{
  "n_layer": 11,
  "d_model": 128,
  "n_head": 4,
  "n_kv_head": 4,
  "head_dim": 32,
  "d_mlp": 512,
  "vocab_size": 1024,
  "activation": "tanh_gelu",
  "norm": "layernorm",
  "norm_place": "pre",
  "norm_eps": 1e-05,
  "positions": "learned",
  "qk_norm": false,
  "attn_scale": 0.177,
  "bias": "all",
  "tie_embeddings": true,
  "parallel_block": true,
  "extras": ["capped logits"],
  "init": "normal",
  "init_std_qkv": 0.0179,
  "init_std_o": 0.00381,
  "init_std_up": 0.0179,
  "init_std_down": 0.00381,
  "optimizer": "muon_variant",
  "lr": 0.0104,
  "beta1": 0.93,
  "weight_decay": 0.032,
  "lr_head": 0.0109,
  "grad_clip": 0.5,
  "warmup_steps": 200,
  "schedule": "cos",
  "final_lr_fraction": 0.0,
  "batch_tokens": 32768,
  "seq_len": 1024,
  "doc_mask": true,
  "train_tokens": 140800000,
  "steps": 4297,
  "dataset": "wikipedia_en"
}
Each number is 128 + 24 x the weight over its row's rms, rounded and kept within 0 to 255. Layers, rows and columns count from 0. The size above them is the row's rms in percent of the matrix's.

# layer 5 attention query, 128x128, rms 0.154, rows 124-127, columns 96-127
size [110 114 127 104]
[[ 92 149 144 144 135 136 121 143 141 114 137 119 120  71  88 118 154 139 148 149 161 102 143 117 149 164 164 100 127 104 139  58]
 [166 146 126 151 164 136 142 155 153 131 113 110 117 126 132 168  91  99 151 140 149 130 117 156 121 104 138 110  97 113 161 153]
 [145 130 108 166 126 147 110 156  91 101 145 118 139  99 140 139 105 139 140 143 101 131 128 135 154 122 128 108 128 143 148 136]
 [134 155 110 117  99 132 122 116 150 105 144  94 141 141 101 138  48 135 114 130 136 156 126 167 151 110 111 137 103 135 145 125]]
# layer 5 attention key, 128x128, rms 0.147, rows 124-127, columns 96-127
size [112 113 122 104]
[[ 95 151 172 146 117 178  87 178 149 121 137  74 147 156  92 133 133 144 120 152 119 135 133 134 143 125 114  90 139  97 140 119]
 [159 127  98 182 122 116 125 149 154  89 110 152 128 138 120 147  90  78 141  97 135 112 150 133 104  92  67 139 131 140 138 111]
 [121  86 138 176 141 166 149 129 131 134 113 133 128  91  71 110 133 113 123 110 142 117 145 128 154 154 160 123 125 162 167 118]
 [154 143 127 105  87 165 144 157 145 114 147 133 180 136 131 160  55 117 161 116 100 128 140 128 125  74 151 117 130 122 174 107]]
# layer 5 attention value, 128x128, rms 0.133, rows 96-127, columns 96-127
size [100  92  99 109  99  98 106 101 107 103 108 101  98  88  94  98 112  99  98 107  99  87 107 106 100 106  97 108  99  98  86  96]
[[111 126 147  87 154 120 193 122 135 117  97 135 150 128 157 156 136 127 137  68 132 107 117 161 141 101 137 118  97 176 102 155]
 [115 135 163 113 149 198 126 132 118 136  99 131 135 142 164 148 113 125 168 118 143 125 110 119 125 156 131 135  96 187 123  87]
 [ 86 142 117 138 111 156 161 146 114 158 168 121  97 154 132 138 132 149 113 101 124 132 137  93 129 118 110 113 124 104 109 161]
 [108 164 143 106 101 125 158 113 143 121  98  96  98 107 111 128 153 120 148 124 129  86  52 129 157 144 200 164 128  98 106 123]
 [144 125 117 133 176 151 132 103 135 150 108 131 128 122  98 157 137 157 148 174 122 144 133  91 119  94 135 201 118  94  92 116]
 [156 145 109 130 143 123 152 118 149 126 138 147 144 159  86 159  91 100 132 104 119 144 140 135 113 152 106 152 109 125  89  88]
 [130  79 159 140 128  95 114 105 126 136 121 126 159 157 112 104 106 132 142 131 123 173  87 125 139 129 154 122 100 109 147 154]
 [ 98 184 150 101 112  81 116  90 120 132 147 126 146 117 135 112 113  94 155 144 153 129 155 109 111 117 145 172 160 145 131 130]
 [119 168 140 137  97 110 129 158 133 123 109 101 128 148 142  71 130 147 103 166 126 137 157 136 116 139  81 129 115 118 158 142]
 [131 118  93 139 152 161 122 114 133 118 130 101 163  76 129  90 132 114 109 112 182 176 138 155 106  99 149 150  99 116 124 121]
 [129 148 162 117 183 112 121 147 121 124 141 104 163 119 111  90 146  80 123 125 102 152 124 117 139 142  96 111  70 116 134 159]
 [165 155 115 111 114 109 120 122  92 149 125 166 136 138 123 130 158  82 122 135  82 153 175 116 129 143 118 135 176 131 120 129]
 [130 150  92 130 108 134 126  56 173 120 113 144 117 121 107 108 153 109 108 143 131 100 129 150 130 158 128 150 153 160 115 113]
 [108 130 124 155 131 105 133 132 151  88 149 156 122 126 138 136 112 172 143 127 125  97 137 166 115 167  82 142 112 131 110 146]
 [156 140 125 157 118 115 134 123 129 101  86  98 157 120 136 108  96 158 120 138 127 122  49 132 119 159 144 132 152 101 119 146]
 [ 96 106 105 133 136 111 110 170 134 140 148  95 126 124 110 123 137  84 147 142 120 137  99  99 105  79 168 113 140 168  85 130]
 [120 138 130 128 116 163 140 113 150 141  98 135  59 133 149 123 105  88 120 127 134 129 115 110 107 129 139 148 142 104 149 129]
 [ 87  96 102 136 147 130  99 120 127 114 127 152 132 177 156 115 110 153 160 112 118 149 145 122 152 161 101 159 102 128 149 205]
 [136 156 125 114  94 152 141 133 127 123 117 128 127 121  79 130 191 111 144 138  79 116 163 103 120 160 122 101 164 130 112 171]
 [107 151 146 134 143 110 150 123  61 103 127 102  99 123 101 128 178 125 178 118 150 103 145  64 146 157 135 137 143 122 142 113]
 [127 121 120 105 169 110 134 118  94 119 109 141  94 126 104 106  89 111 126 151 154 183 138 109 162 133  86 181 161 139 130 110]
 [157 107 138 111 133 151 159 101 153 100 154  89 134 120 141 142 168 145 121 107 151 130 114 119 145 156 148  89 188 150 159  94]
 [ 88 145 132 103 124 109 116 104  91 159 143 112 148 100  87 110  99 123 175 131 121 122 153  98 132 128 121 132 184 173 143 111]
 [150 141 116 135 161 148 157 104 117 113 106 130  76  99 111 118  97 104 123 108 166 102 161 151 130 150 108 158 113 157  97 114]
 [108 148  91  85 137 118 155 129 156 135 123 137 168 135 141 143 107 100 142 129 106 119 115  69 149 105 151 108 100 112 103 120]
 [133 131 116 147 136 146 155 143 133 104 158 138 109 108 149 102 173 127 134 117 146 171 122 160 144 138 128 107 118 118 120 153]
 [140 139 107 159 105 135 140 127 133 181 114 149 141 131 209 117 135 136 152 130 151 154 134  83  79  94  87  93 112 100 117 133]
 [126  75 110 108 130 104 128 124 116 144 100 110 148 173 108 112 144 162  89 164 149 104 136 164 128 138 151 146 121 178 125  81]
 [139 124 106 108 104 102 131 117 142 135 128 111 145 134 187  81 123 134 167  93 115 148 127 132 146 102 102 128 111 114 133  93]
 [100 143 156  79 157  94 117  93 119 142 128 160  93 127 118 139 102 113 113 145 113 110 170 132 140 138 136 180 160 125 128  97]
 [ 89 136 112 130 137 197 123 134 151 152 110 158  68 114 136 108  92 142 134  88 177 140 113 137 192 127 105 108 168 122 161 100]
 [170 137 156 152 145  95 124 145  99 150 128 147 105 148 104 105 107 124 128 111 151 111 158 111 138  85 163 132 114 103 104 131]]
# layer 5 attention output (transposed), 128x128, rms 0.112, rows 96-127, columns 96-127
size [103  91 100 110  98 101 103  95 105 102 107 104 103  92  94 102 108 100  95 105  99  91 105 115  99 103  94 108  99  99  93  96]
[[164 129 123 143  87 159  78 121 115 116 138  90 113 140 109 131 110 151 108 166 136 162 141 116 144 156 106 114 130 131 148 130]
 [123 126 136 143 151 129 113 139 125 119 170 109 126 141 142 142 122 128 111 138 140 155 128 162 124 151 117 174 139 127 150 133]
 [151 149 116 105 136 133 134 130 114  90  87 157 102  98  95 155 102  98 148 151 110 126 116 166 133 105 100 133 117 138 126 138]
 [129 138 122 179 149 158 133 151 112 140 136 199 124 151 128  96  83  92 134 136 150 123 170 120 121 104  98 112 108 152 132 124]
 [ 95 136 160 100 130 122 129 158  89  99 134 104 112 168 167 100 131  98  81 102 109  99 113 149 113 153 113 111 127 134 155 136]
 [129 122 105 129 110 122 123 157 135 122 139 170 125  86 193  81 129 176 138 118 123 109 121 100 103 139 124 152 156 132 122 111]
 [115 153 122 138 170 133 147 121 110 101 108 121 104 123 175 123 137 106 103 117 111 175 158 153 126 129 149 167 173 147 120  91]
 [162 102 133 153 121 165  86 147 136  96  84 132 109 121 116 129 113 161 160 137 128 145 133 126 144 164 151  84  73 105 158 155]
 [144 135 116 124 100 145 138 164 150 123 139 166 165  88 100 198 157 131 123 110 133 104 129 121 153 143 167 127 135 115  92  95]
 [147 137 157  94  80 114 142 106 133 154 126 131 110 140 161 171 130 153 141 147 122  98 161 159 163 154 128  92 157 145 118 103]
 [160  91  92  82  85 126 158 104 192 153 151 131 119 142 134 158  93 134 135 133 135 129 103 149 116 117 182 148 152 147 142 123]
 [107 109 101 137  97 102  94 120 121 130 129  98 131 132 107 123  92 168 148 117 149 105 140 145 108 175 138 156 108 123 163 158]
 [145 126 132 105 121 120 126 194 105 143 127 134 143 132 134 138  75 112 164 135 134 195 120 122 113 107 100 152  92  98 128 123]
 [185 145 123 146  61 127  87 119  87 172 111 108 164  92 108 109 133  90 133 145 120 142 155  93 172 103 162 120 121  96 160 153]
 [114 118  99 104 104 169 129 110 140 142 169 131 104 120 140 146 146  86 146 131 112 134 197 119 148 100 147 113 101 157 145  78]
 [126 125 143 160 123 139 160 109 147 135 137 119 112 125 128 107 132 114 108 106 151 151  95 107 143 161 111 125 101  88 126 121]
 [ 99 111 153 161 132  78 138 148 140 139 139 128 164 119 105 101 144 129 128 141 118 111 112 141 122 163 127 126 110 155 132 141]
 [191  99 134 125  72 129 122 142 125  95 154 100  86  94 124 170 151 126 143 115  82 109 120  95 117 117 101 117 197 125 124 128]
 [155 105  96 151 125  96 115 140 107 115 135 151 142 135 144 131  75 117 128 144 164 123 135 126 142  67 115 125 119 120 157 111]
 [130 107 106 113 125 132 134 166 158 130  95 152 149  97 141  97  88 125 129 133 171 130  91 143 112  89  92 127 151 150 125 141]
 [122  85 154 137  77 134 122 160 100  88 137 162 167 157 157  92 151 124 158 130 132  84 102 156 102 104 155 147  92  86 104 172]
 [122 160 133 103 122 116 108 116 142 113  83 155 127 134  93 108  97 115 132 145 112 104 163 117 135 111 107 154  73  79  96 200]
 [147 149 128 144 132 141 157 153 102 117 129 126 120 133 183 128 137 146 130 105 167 121 117 128 122 139 113 146  88 127 107 129]
 [143 112 138 126  88 132 113 147 108 110 152 127 144 139 160 120 122 120 148 146  93 111 143 115 124 146 165 107 149 125 130 152]
 [117 154 115 132 116 147  93 114 117 136 105 146  97 113 137 103 158 135 113 126 110 163 125 199  89 166  97 131 158 111 132 113]
 [146 162 141  60  76 124 137 109 129 174  63 119 161 153 123 147 111 130 114 130 110 107 152  90 130 155 123 116 146 118 135 106]
 [158 109 171 101 165 126 101  97 155  94 159  85  99 113  87  99 133 119 135 157 130 100  93 148 144 147 133 117 140 126 115 121]
 [135 163 119 150 155 179 107 149 161 114 132 151 121 154 175 171 134 123 146 110 142 147 147  85 130 105 109 103 118 109  90 156]
 [139 160 122 137 165 157 141 101 126 179 115 177 106 124 114 169 123  89  96 184 150 103 117 133  81 173 168 108 128 107 153 132]
 [153 127 131 149 138 181 123 168 113 113 106 144 160 134 152 103 148 150 152 100 122 159 113 120  76 119 110 107 104 119 114 148]
 [132 104 126 121 124 102 125  96 133 128 112 141 137 120 133 141 147  75 158 116  79 134 104 121 100 144 114 153 107 160 129  89]
 [129 101  91 137 114 119 126 128 143 116 158 165 117 120 137 128 131 130  73 140 122 187 111 119 109 142 101 124 176 146 159 142]]
# layer 5 MLP up, 512x128, rms 0.182, rows 0-63, columns 96-127
size [109 102 109 100 107 102  90 100 103  97 100  94 103  81 110 108 108  86  88  96  84  98 106 109  94  88 106 100  89 111 108 111  98 105  88 104  91 101 101 109  98 107 100 101 108  89  88 101  90 108 102  89 102  95 104  97 107  75 100  98  87  91 107 103]
[[100 118 122 135 126 127  91  88 142 131 171 122 101  93 136 105 102 142 187 165 141 116  80 126 147 129 126 139 121 137 129 133]
 [148 140  93 139 153  96 139 142 137 114  96 151 148 145 121 130 143 132 136  83  84 102 110 172 127 129  94 128 153  93 145  93]
 [125  99 160 116 144 136  94 125 137 150 128 115 156 141 116 170 153 121 112 160 135 173 107 148 138 159 141  74  90 104 161 147]
 [122 113 105 174 168 166 130 138 124 102 162 156 107  94 124 112 107 102 100 142 164 101  68 141 102 141 152 168 157 114 159 105]
 [167 111 144 163 100 164 139 111 127 141 124 125 116 137 127  79 129 139 149 124 176 150 104 117 167 163 117  91 131  81 136 136]
 [131 127 149 128 131 113 101 134 137 130 159 123 167 134 141 131 100 124 133 164 121 109  85 140 150 140 163 153 100 129 142  88]
 [125 171 135 122 119 162 143 109 134 138 145 115 127  97  86 164 130 169 112 154 149 101 126 152 138 106  89 120 135 111 132  99]
 [147 155 129 131 187 146 147 169 152 118 121 135 128 121 133 117 133 111 131 122 119 119 107  89 127 175 151 147 125  99 181 116]
 [153 123 128  55 128 123 118 153 164  89 143 110 110 131 130 100 111 113 133 127 170 101 151 116 143 101 136 105 122  96 112  90]
 [107 137 209 138 167  66 127 147  97 135 144 120 134 131 120 150 135 118 129 143 117 133  86 120  82 108 100  73 162 124 147  91]
 [159 108 135 117 121 122 114 144 139  81 156 136 107 139 125 120 164 120 106 134 118 134 113 160 163  84 168 166 134 138 141 115]
 [104  82 113 120 158 129 180 139 133 139 140 151  55 109 156 165 132 124  94 134  84 180 113 152 150  96 141 169 133 153 115 135]
 [139 164 114  81 105 132 139 117 173 145  85 161 134 132  87  97 138 110 193 164 110 141 131 139 113 107 113 130 124 107 152 132]
 [150  78 121 105 132 115 138 146 127 135 131 139  85 122 129 133  97 109 159 148 140 152 162 134 123 147 114 165  95 151 123  76]
 [120 141 152 136 143  95 141 181 163 184 134 115  90 151 114  80  99 142 121 127 101 121 113  98 100 134 156 103  87 120 142 137]
 [142 148 137 140 117 119 121 150  99 128 144 136  78 120 110  97  96 150 150  93  96 168  94 124 138 117 105 122 179 127 143 110]
 [115 111 124 129 140 138 153 110 127 125 127 129 109 133 118 139 162 132 103 178 142  98 139 156 140 141 143 134 126 127 193 153]
 [145 124 103 159 103 117 141 133 118 119 161 121 149 161 141 138 152 174 135 147 132 136 104 155 130  65 128 163  98 103 136 132]
 [105 152 168 164 134 119 141 109 133 145 135 125 136 134 165 146 109 138 144  91 100 109 170 110 108 125 101 132 118 143 115 132]
 [ 96 128 160 137 161 138 129 153 153 130 127 131 166 144 125 183 136 115 192 128 150 143 110 102 131 117 149  98 141 164 124 136]
 [130 102 127 104 169 162 140 147 177 119 128 148 103 115 164 132 124 162 120 121 140 142 112 162 175 140 151 162 159 133 123 118]
 [151 111 173 135  95 148 149 160 116 128 181 125 141 141 111 103 107 131 121 125 142 130  94 142  77 146 132 150 104 122 123 122]
 [137 112  91 117 145 169 111 168 141 154 136 142 100 141  74 138 111 158 139 122 145 172 117 160 137 138 119 128 168 132 148 123]
 [131 123  90 142 110 105 103 132 119 118  84  96 128 133 116 142 131 168 162 109 125 106  64 132 125 129 163 174 147 154 105 114]
 [138 117 161 117  98 126 133  91 111 123  79  98 122 137 133 121 130  95 134 136 128 133 116 118 119 163 145 128 129  76 182 119]
 [ 97 100 138 131 150 101 126 108 133 106 195 166 166 114  99  86 128  94 112 141 125 147 108 112  95 119 136 125 117 117 109 120]
 [140 125  88 132  68 120 147 141 173 101 146 111 122  95 156 145 166 131 112  82  94 169 100 152 126 142 187 134 112 154 140 128]
 [103  90 125 132 152 144 128 123 118 133 105 138 179 118 117 124 100 120 129 144 122 138  77 134 105  54 150 162 121 150 117 113]
 [153 145 122 125 139 123 121 160 133 139 138 107 118 142 128 115 156 173 143  81 149 134 117 148 152 127 125 123 108 145 139 162]
 [110 131 137 147  78 171 119 104 135 140 137 160 118 115 154 147 147 148 139 154 122 105 132 134 143 174 125  84 113 138 126  93]
 [117 130 108 155 123 132 112  77 121 135 110 114 103 100 116 119 118 116 132 126 159 111  88 124  95 146 122 133 163 131 117 155]
 [ 91 127 147 113 150 100  96 116 138 135 164  95 101 127 115 117 129 148 119 136 141 151  84 135 121 160 142 139 118 136 139  99]
 [113 106 138 172 132 147 130 126  88 141 163 129 115 122  65 173 160 122 128 149 112 151 156 106 122 148 173 144 152  70 134 122]
 [132  96 101 115 128 106 122 140 135 198 123  82  93 143  75 155 154 120 143 172 125 130 156 151 111 136 141 101 118 137 125 175]
 [146 122 134 127 138 104 121 121 103 152 158  94  97 129 108 114 113 112 144 122  91 135 132 172 131 156 110 150 117 113 113  85]
 [151 168 132 114  80 112  80 114 142 137 158  86  99 134 116 126 115  98 134 142 119 114 131 176 117 135 125 115 142 151  94 153]
 [131 166 113 123 136 155 130 131 124  88  73 163 123 163 130 174 155 137 149 117 176 133 146  64 129 144 103 122 149 146 100 112]
 [134 138 148 115 121 178 152  95 136 133 119 137 114 119 121 111 138 113 152 147 124 189  82  84  95 103 115 128 123 137 119 149]
 [190 170 138 137 104 137 135 143 132 138 122  86 123 113 130  72 102 142 129 126 136 124 106  98 109 102 105 163 132 127  62 110]
 [151 131 144 142 108 115  70  99 128 100 104 143 147 163 142 126 130 115 122  88 137 149 175 122 109 128 103 143  88 167 102 104]
 [100 132 114 140 112 145 117 137  81 127 116 165 102 108 152 176 146 164 136  90 136 118 142 129 101 163  96 111 126 132 118 115]
 [148 128 134 134 138 161 130 150 194 139 155 153 111 155 153 141 115 160 128 123 127 138 149 119 138 126 140 116 127 129 104 134]
 [110 152 115 149 193 137 126 118 152 133 145 132  81 145 111 114 159 109 153 110  97 131 135 164 132  94  87 141 124  88 127 186]
 [141 130 120 160 136 120 127 108 177 202 152 109 125 147 180 141 141 127 145  99 123 140 111 131 121 149 114 137 153 145 114 126]
 [156 102 118 121 120 136 123 136  95 139 129 139 110 137  80 184 118 136 176 158 121 151 175 135  84 147  88 112 114 132 131 117]
 [ 97 101 106 112 128 107 148 102 153 109 121  69 124 118 112 155 147 129 137 130 116 123 118 154 141  87 142 175 155 147 106  95]
 [128 150  72  92 121 160 137 135 117 128 115 146 133 153 146 159 203 134 166 106 168 160 134 135 102  97  99 128 169 145 117  99]
 [158 193 145 115 103 105 158 138 119 109 125 167 153 156 115 130 190 131 102 161 152  91 110 145 115 129 127 160 129  89 113 153]
 [125 134 127 160 123 107 123 140  90 111 147 178 175 112 134 167 128  76 124  96  87 148 132 125 162  98 135 118 124 121  94 118]
 [ 72 100 104 121 133 144  72 121 162 115 136 150 115 108 116 102  95 148 173 124 131 178 125 144 128 151 149 152 110  90 114 104]
 [168 116 119 121 129  88 119 126 137 140 135 120 128 102 119 138 127 137 147 128 152 161 135  92 117  72 115 146 144 147 106 132]
 [110 144  92 117 179 163  98 131  94 169 136  92 135 114 129  86 128 135 117 104 105 152 134  83 116 138 110 161 158 137 119 116]
 [144 114  94 136 120  89 143  87 108 153 134 148 129 109 141  71 115  82 129 113 123 130 114 122 120 141 103 134 142 166 106 133]
 [129 170 134 174 171 113 142 112 122 104 136 154 111 119 109 139 148 116  58 110 152 145 134 150 186 183 140 155  95 103 129 156]
 [139 185 162 150 111 122 134  87 149 133 151 149 179 105 136 119 134  99 146 154  91 110  92 100 170 112 140 137 129 147 135 116]
 [100 123  95 107 128 112  87 114 140 106 130 113 154  93  65 143 174  97 152 183 141 150  91 142 114 163 134 159 125 147 132 103]
 [113 133 132 178 127 116 109 115 122 148  86  85 115 127 151 127 160 123 147  93 136  81 116 106 114 171 163 127 134 188 124 131]
 [142 184 113 137 147 109 158 133 130 112 101 134  94 124 129 154 104 151 122 140 156 113 103 100 134 102 157 102 126 120 138 130]
 [120 126 106 167 145 108 134 183 109 129 146 136 187 126 112 150 129 112  96 141 112 115  86 101 167 146 125 136 138 125 109 130]
 [146  85 168 132 149 111 112 167 108  95 123 148 117 132  93 111  98 141 146 183 151 106 122 137 123 134 176  92 144 153 125 139]
 [111 135 127 140 168 125  85 105 122 107 166 125 110 115 143 122 164 129 127 133 114 140  87 159 146 126 144 104 145  83 147 142]
 [138 142 111 135 148 151  79 137 164 130 125  96 103 150 172 117 138 141  83 141 125 137  84 144 123 154 139 122 125 128 157 150]
 [142 135 181  49 193 134  90 144 156 133  98 120 130 138  93 122 108 125  93 150 114 126 141 150 119 144 126 183 122 133 104 138]
 [145 168  86 131 138 111 123  93 165 172 105 156 125  92 130  89  90 125 150 127 133 151 112 110 133 123 100 122 102 139 155 119]]
# layer 5 MLP down (transposed), 512x128, rms 0.0816, rows 0-63, columns 96-127
size [ 83 107 105  91  84  92 101  95 100 103 125  93  97  96  95  91 111 107  96  98 101  94 105  99 101 102 103  98 111 103 118 105 108  91 103 101 109 103 102  97  94  96 101  87 118 102  94 104 110 106 111 121 107  95 104  95 115  98  91  89 103 102 105  90]
[[141  87 137 100  93 161 100 155 193 122  94 137 140 117  99 127 110 152 116 150 151 147 128 150 134 139 116 121  95 134 161  97]
 [130  93 131 121 164 135  94 182  86 104 121  86 125  99 127 139 123 147 132 185 112 162 122 112 103 141 137 159 111 145 126 123]
 [123 133 121 115 107 166 137 105 105 129 114 136 172 154 138 166 127 135 183 153  94 161 114 139 146 142 132 175 117 118 106 104]
 [115 153 138 105 129  70 112  90 105 131 140  94 118 120 103 133 146 161 136 132 140 162 148  95 163 116 155  62  96 117 146 139]
 [125 125 110 106 127 126 125 157 156 133 121  92 105 156 120  99 124 135 132 118 165 112  99 115 127 108  72 114 139 157 137 117]
 [124 111 135 126 111 138 121 112 125 124 112 137 145 117 135  79 130 106 128 109 149 145 144  95 116 171 119 125 129 152 151 155]
 [118 187 130 145 103 127 119 145 116  82 167 114 117 156 136 105  87 135 114 116 120 107  68  51 129 146 128 146 129 134 156 152]
 [106 137 131 124 110 127  79 111 106 126 139 138 147 120 163 147 132 135  94 141  67 107 201 128 130 112 144 114 147 194  82 127]
 [129 145  84 153 141 152 188 156 141 156 132 138 114 125 148 165 150 148 127 123 143 150 141 135 132  90 112 101 131 108 144 151]
 [117 151 111 111 100 142 128 115 108 125 154 131 117 121 103 150  71 144  93 170 119 122 155 118 140 165 155 127 104 150 136 143]
 [134 134 128 102 120  97 134 125  75 164 141 109 127 162  87 123 125 120 155 129 153 184  89 146 143 124 140 137 159 162 123 139]
 [102 133 119 121 102 111 153 117 132  98 133  90 118 136 127 157 136 147 134 135 140 166 124  96 127  98 148 135 154 131  99 124]
 [130 182 100 125 126 127 107 142 145 124 121 122 157 101 180 119 127 113 117 111 100 147 170 146 143 121  83 127 133 112 141 117]
 [132 154  91 142 138 105 129 105 114 137  88 176 131 164 115 119 110 141 107 122 152 104 146 144 143  84 108 120 202 133 123 166]
 [155 124 129 159 157 105 144 123 123 126 177 135  94 161  80 141 125 147 122 126 125  98 109 169 102 117 121 112 120 119  89 144]
 [118 113 126 165  88 124 113 128 128 122 138 176 130 137 154 114 140 138 116 149 150 104 145 118 134 147 137  82 127 144 135 120]
 [131 159 155 153 117 144  91 127 105 166 102 129 113 113 178 125 151 126 132 129 107 127 146 141  68 123 124 115 150 147  90 159]
 [150 151 148 145  95 118 109 124 145 107 108 108 129 132 132 143 174  99 113 134 114 119 104 150 122 165 105 104  89 127 130  84]
 [109 138 153  88 126 134 144 154 103  77 153 133  94 113 135  95 145 133 115 145 129  89 134 130 148  86 133 102 136 103 126 134]
 [120 116 135  91 111 133  85  85 165 103 161 134 128 114 136 141 125 130 123 125 198 108 114 145 109 112 134 161 132 112 100  88]
 [121  97 153 120 158 143 145 136 114 140 169  92  94  89 120 118 160 101 123 162 109 149 131 130 118 109  98 120 162 119 141 148]
 [130 133 125 157 162 142 134 148 102  98 180 130 173 141 129 157 118 156 142 148 110 115 128 138 172 133 114 115 132 105 141 107]
 [ 73 146 102  71  80 133 136 108 130 119 106 119 157 108 159 105  96 166 125 144 118 115 153 115 119 124 126 162 126 125 145 106]
 [118 133  91  96 128 150 127 132 140 109  95  86 104 182 126 131 161 120 121 115 119 157 120 177 122 166  95 121 111 167 110 162]
 [158 117 161 119 157 129 128 203 103 137 185 114 133 147  98 140 124 126 117 117 116 128 145  96 184 101 119  93 137 119 110 117]
 [126 147 108 140 152 109 114 172  89 129 138 113 120 154 139 165 134 131 153 104  88 124 106 139 133 147 118 128 141 121 154 137]
 [134 141 127 163 119 114  99  91 107 170 119 150 149 130 113 141 149 109 158 170 124 110 131 139 159  92  79  93 178  92 120 121]
 [107 147 116 115 104 108 148 137 121 110 139 156 107 140 115 130 138  98 169  93 126 108 156 116 135 126 120 136 115 113 130 100]
 [163 149 139 136 101 151 143 116 157 129 120 131 101 136 148  95 106 124 129 141 151 130 165 121 142 121 109  77 150 123 119 137]
 [195 138 134 102 166 123 148 142  90 116 110  85 136 111 109 126 152  90  99 124 120 102 112 161 110 141 136 117 139 149  91 143]
 [133 100 129 136 123 112 131 147 151  93  93 139 110 107 183 150 122 111 102  72 114 144 110 172 148 152 139  90 129 149  90 141]
 [176 114 153 172  80 132 133 149 127 168 129 156 111 143 133 117 117 133 135 141 134 135 127 145 147 155 107 142 120 158 119 135]
 [131 187 134 107 127 109 125 142 167 107 112  88 130 163 143  97 116 115  77 114 122 113 123 113 199 129 111 142 121 191 147 127]
 [150 141 135 116  90 148 159 127 117 102 101 169 151 151 134 103 134 140 109 165 131 104 127  90 144 131  91 156 100 108 127 145]
 [107 142 152 139 140 100 136 182 138  95 125 110 119 130 138 134 160 127 122 110 133 137 134 150 149 131 141 123 165 101 153 113]
 [112 155 201 151 146 108 163 127 153 185 123 143 189 152 143 161 109  90 133 117 150 153 121 119 135 119 143 130 166 127 120 143]
 [143 114 160 130 128  73 149 110  82 130 124  81 140 108  99 107 106  93  88 125 165 111 115 157 138 141 145 130 160 126 159 113]
 [132  92 130  67 155 137  97 118 167  99 105 140 165 141 116 176 137 167 105  92 101 153  81 123 140 123 122 135 130  77 117 123]
 [112 115 117 143 177  90 178 117 155  93 156 131 132 100 129 148 182 125 130 128 113 126 146 138 102 104 139 111 194 126 136 137]
 [127 150 155 142 123 119 105  90 105 112 112 196 125 129 126 111 115 134 136 141  78 116 125 151 147  78 123 145  59 121 152 150]
 [123 128 152 113 145 152 139  85 123 104 112 112 115 158 151 119 131  89 190 143  96 129 153 164 156 148 111 112 193 129 143 106]
 [125 129 129 132  84 147  91 129 104 107 114 125 126 120 143 118 164 142 147 139 155 131 135 165 168 142 129 171 144 143 150 150]
 [125 139 127 114  87 162 116 104 125 156 123 133 164 120 152 126 142  89 125  93 145 139 149  94 145 157 121  97 183 107 144 139]
 [138 154  96 125 171 146 137 141 120 107 133 153 112 167 108 148 150 165 115 110 138 124 144 131 140  91  92 132 172 118 122 110]
 [115 142 130 146 143 140 105 114 169 140 121 132 144 139 133 126 144 104 110 138 132 121 112 128 134 134  87 127 111 146 142 134]
 [110  98 157 100 183 156 119 134 138 107 110 143 111  64 164 127  45 162 146 141 118 115 123 116 142 151 119 132 159 124 110 103]
 [129 149 102 182 134 111 144 138 111 157 120  80 106 117  99 110  95 134 134 118 109 118  93 114 154 189 149  76 132  68 157 152]
 [159 166 141 142 143 179 154  72 103  86 121  94 154 122 138 141 115 133 105 110 121 108 194 129 111  95 131 103 170 142 155 117]
 [122 133 117 118 143 118 113 113 126 110 120  71  99 124 132 127 151 167 139 141  91 110 125  66 116 110 120 193 146 150 170  91]
 [128 141 134 123 116 117 131 163 104  68 163 148 136 131 111 117 122 147 152 101 121 121 105 136 165 133 137 137 145 104  87 119]
 [125 154 150 185 124 111 120 120  88 149 118 129 139 160 141 120 120 128  94 150 131 126 153 124 154 133 124 113 176 136 102  91]
 [115  74 137 176  80  81 144 132 154 116 140 124 129 145 160 207 146 126 146 133 142  86 135 141 163 135 121 162 103 161 135 103]
 [114 105 185 158 108 101 175 100 134 163 185 149 171 134 134 172 147 133 135  95 126 140 124 114 124 156 141 118 117 108 125 120]
 [125 126 134 158 134 134 110 118  95 133 137 133 106 124 130 102 107 140 198 138 106 109 137 135 104 129 100 142 133 164 123 129]
 [115 142 148 143 112 148 115 100 146 124 161  83  94 130 127 109 142 113 126 129 125 107 119 143 150 130  96 112 154 117  87 146]
 [117 114 124 136 136  98 142 182 124 161 152 111 154 152 131 118  81 125 131  88 120 131 175 109 195 145 125 141 108 167 138 147]
 [144 129  90 103 123 121  90 142 133 162 144 145 127 104 103  86 133 143 119 124 112 120 166 150 134  72 109 116 183 134 135 107]
 [124 102 120 142 129 113 137 123 136 120 150  59 135  87 121 118 101 143 145 124 123 104 149 105 131 109  96 152 125 141 146 123]
 [149 118 171 133 135  94 118 132 161 138 157 141 115 125 158 143 142 107 119 103  99 128 111 146  74 128 108 109 113 158 139 132]
 [125 193 120 143 169 149 114 102 158 147 143 153 122 143 111  89 169 129 137 108 155 105  98 133 138 140 125 111 135 157 125  96]
 [155 133 127 116  76  84 127 111 190 134 136 121 142 122 102 106 157 138 111 105 160 105 115 129 117 152 146 140 112 137 148 110]
 [142 139 139 125  78 125 131 173 126 130 125 111  87 112 121 132 136 174 112 112 141  85 107 145 146 143 105 156 105 136 156 202]
 [ 72 130 103 152 103 135 152 112 113 153 119 129 125  88 171 129 138  86 120 152 164 132 140 155 155  91 135 101 134 123 106 122]
 [133 122  97 128 111 128 127 104 188  95 103  76 129 150 181 136 144 166 102 133  96 108 141 113  90 127 128 148  91 124 123 125]]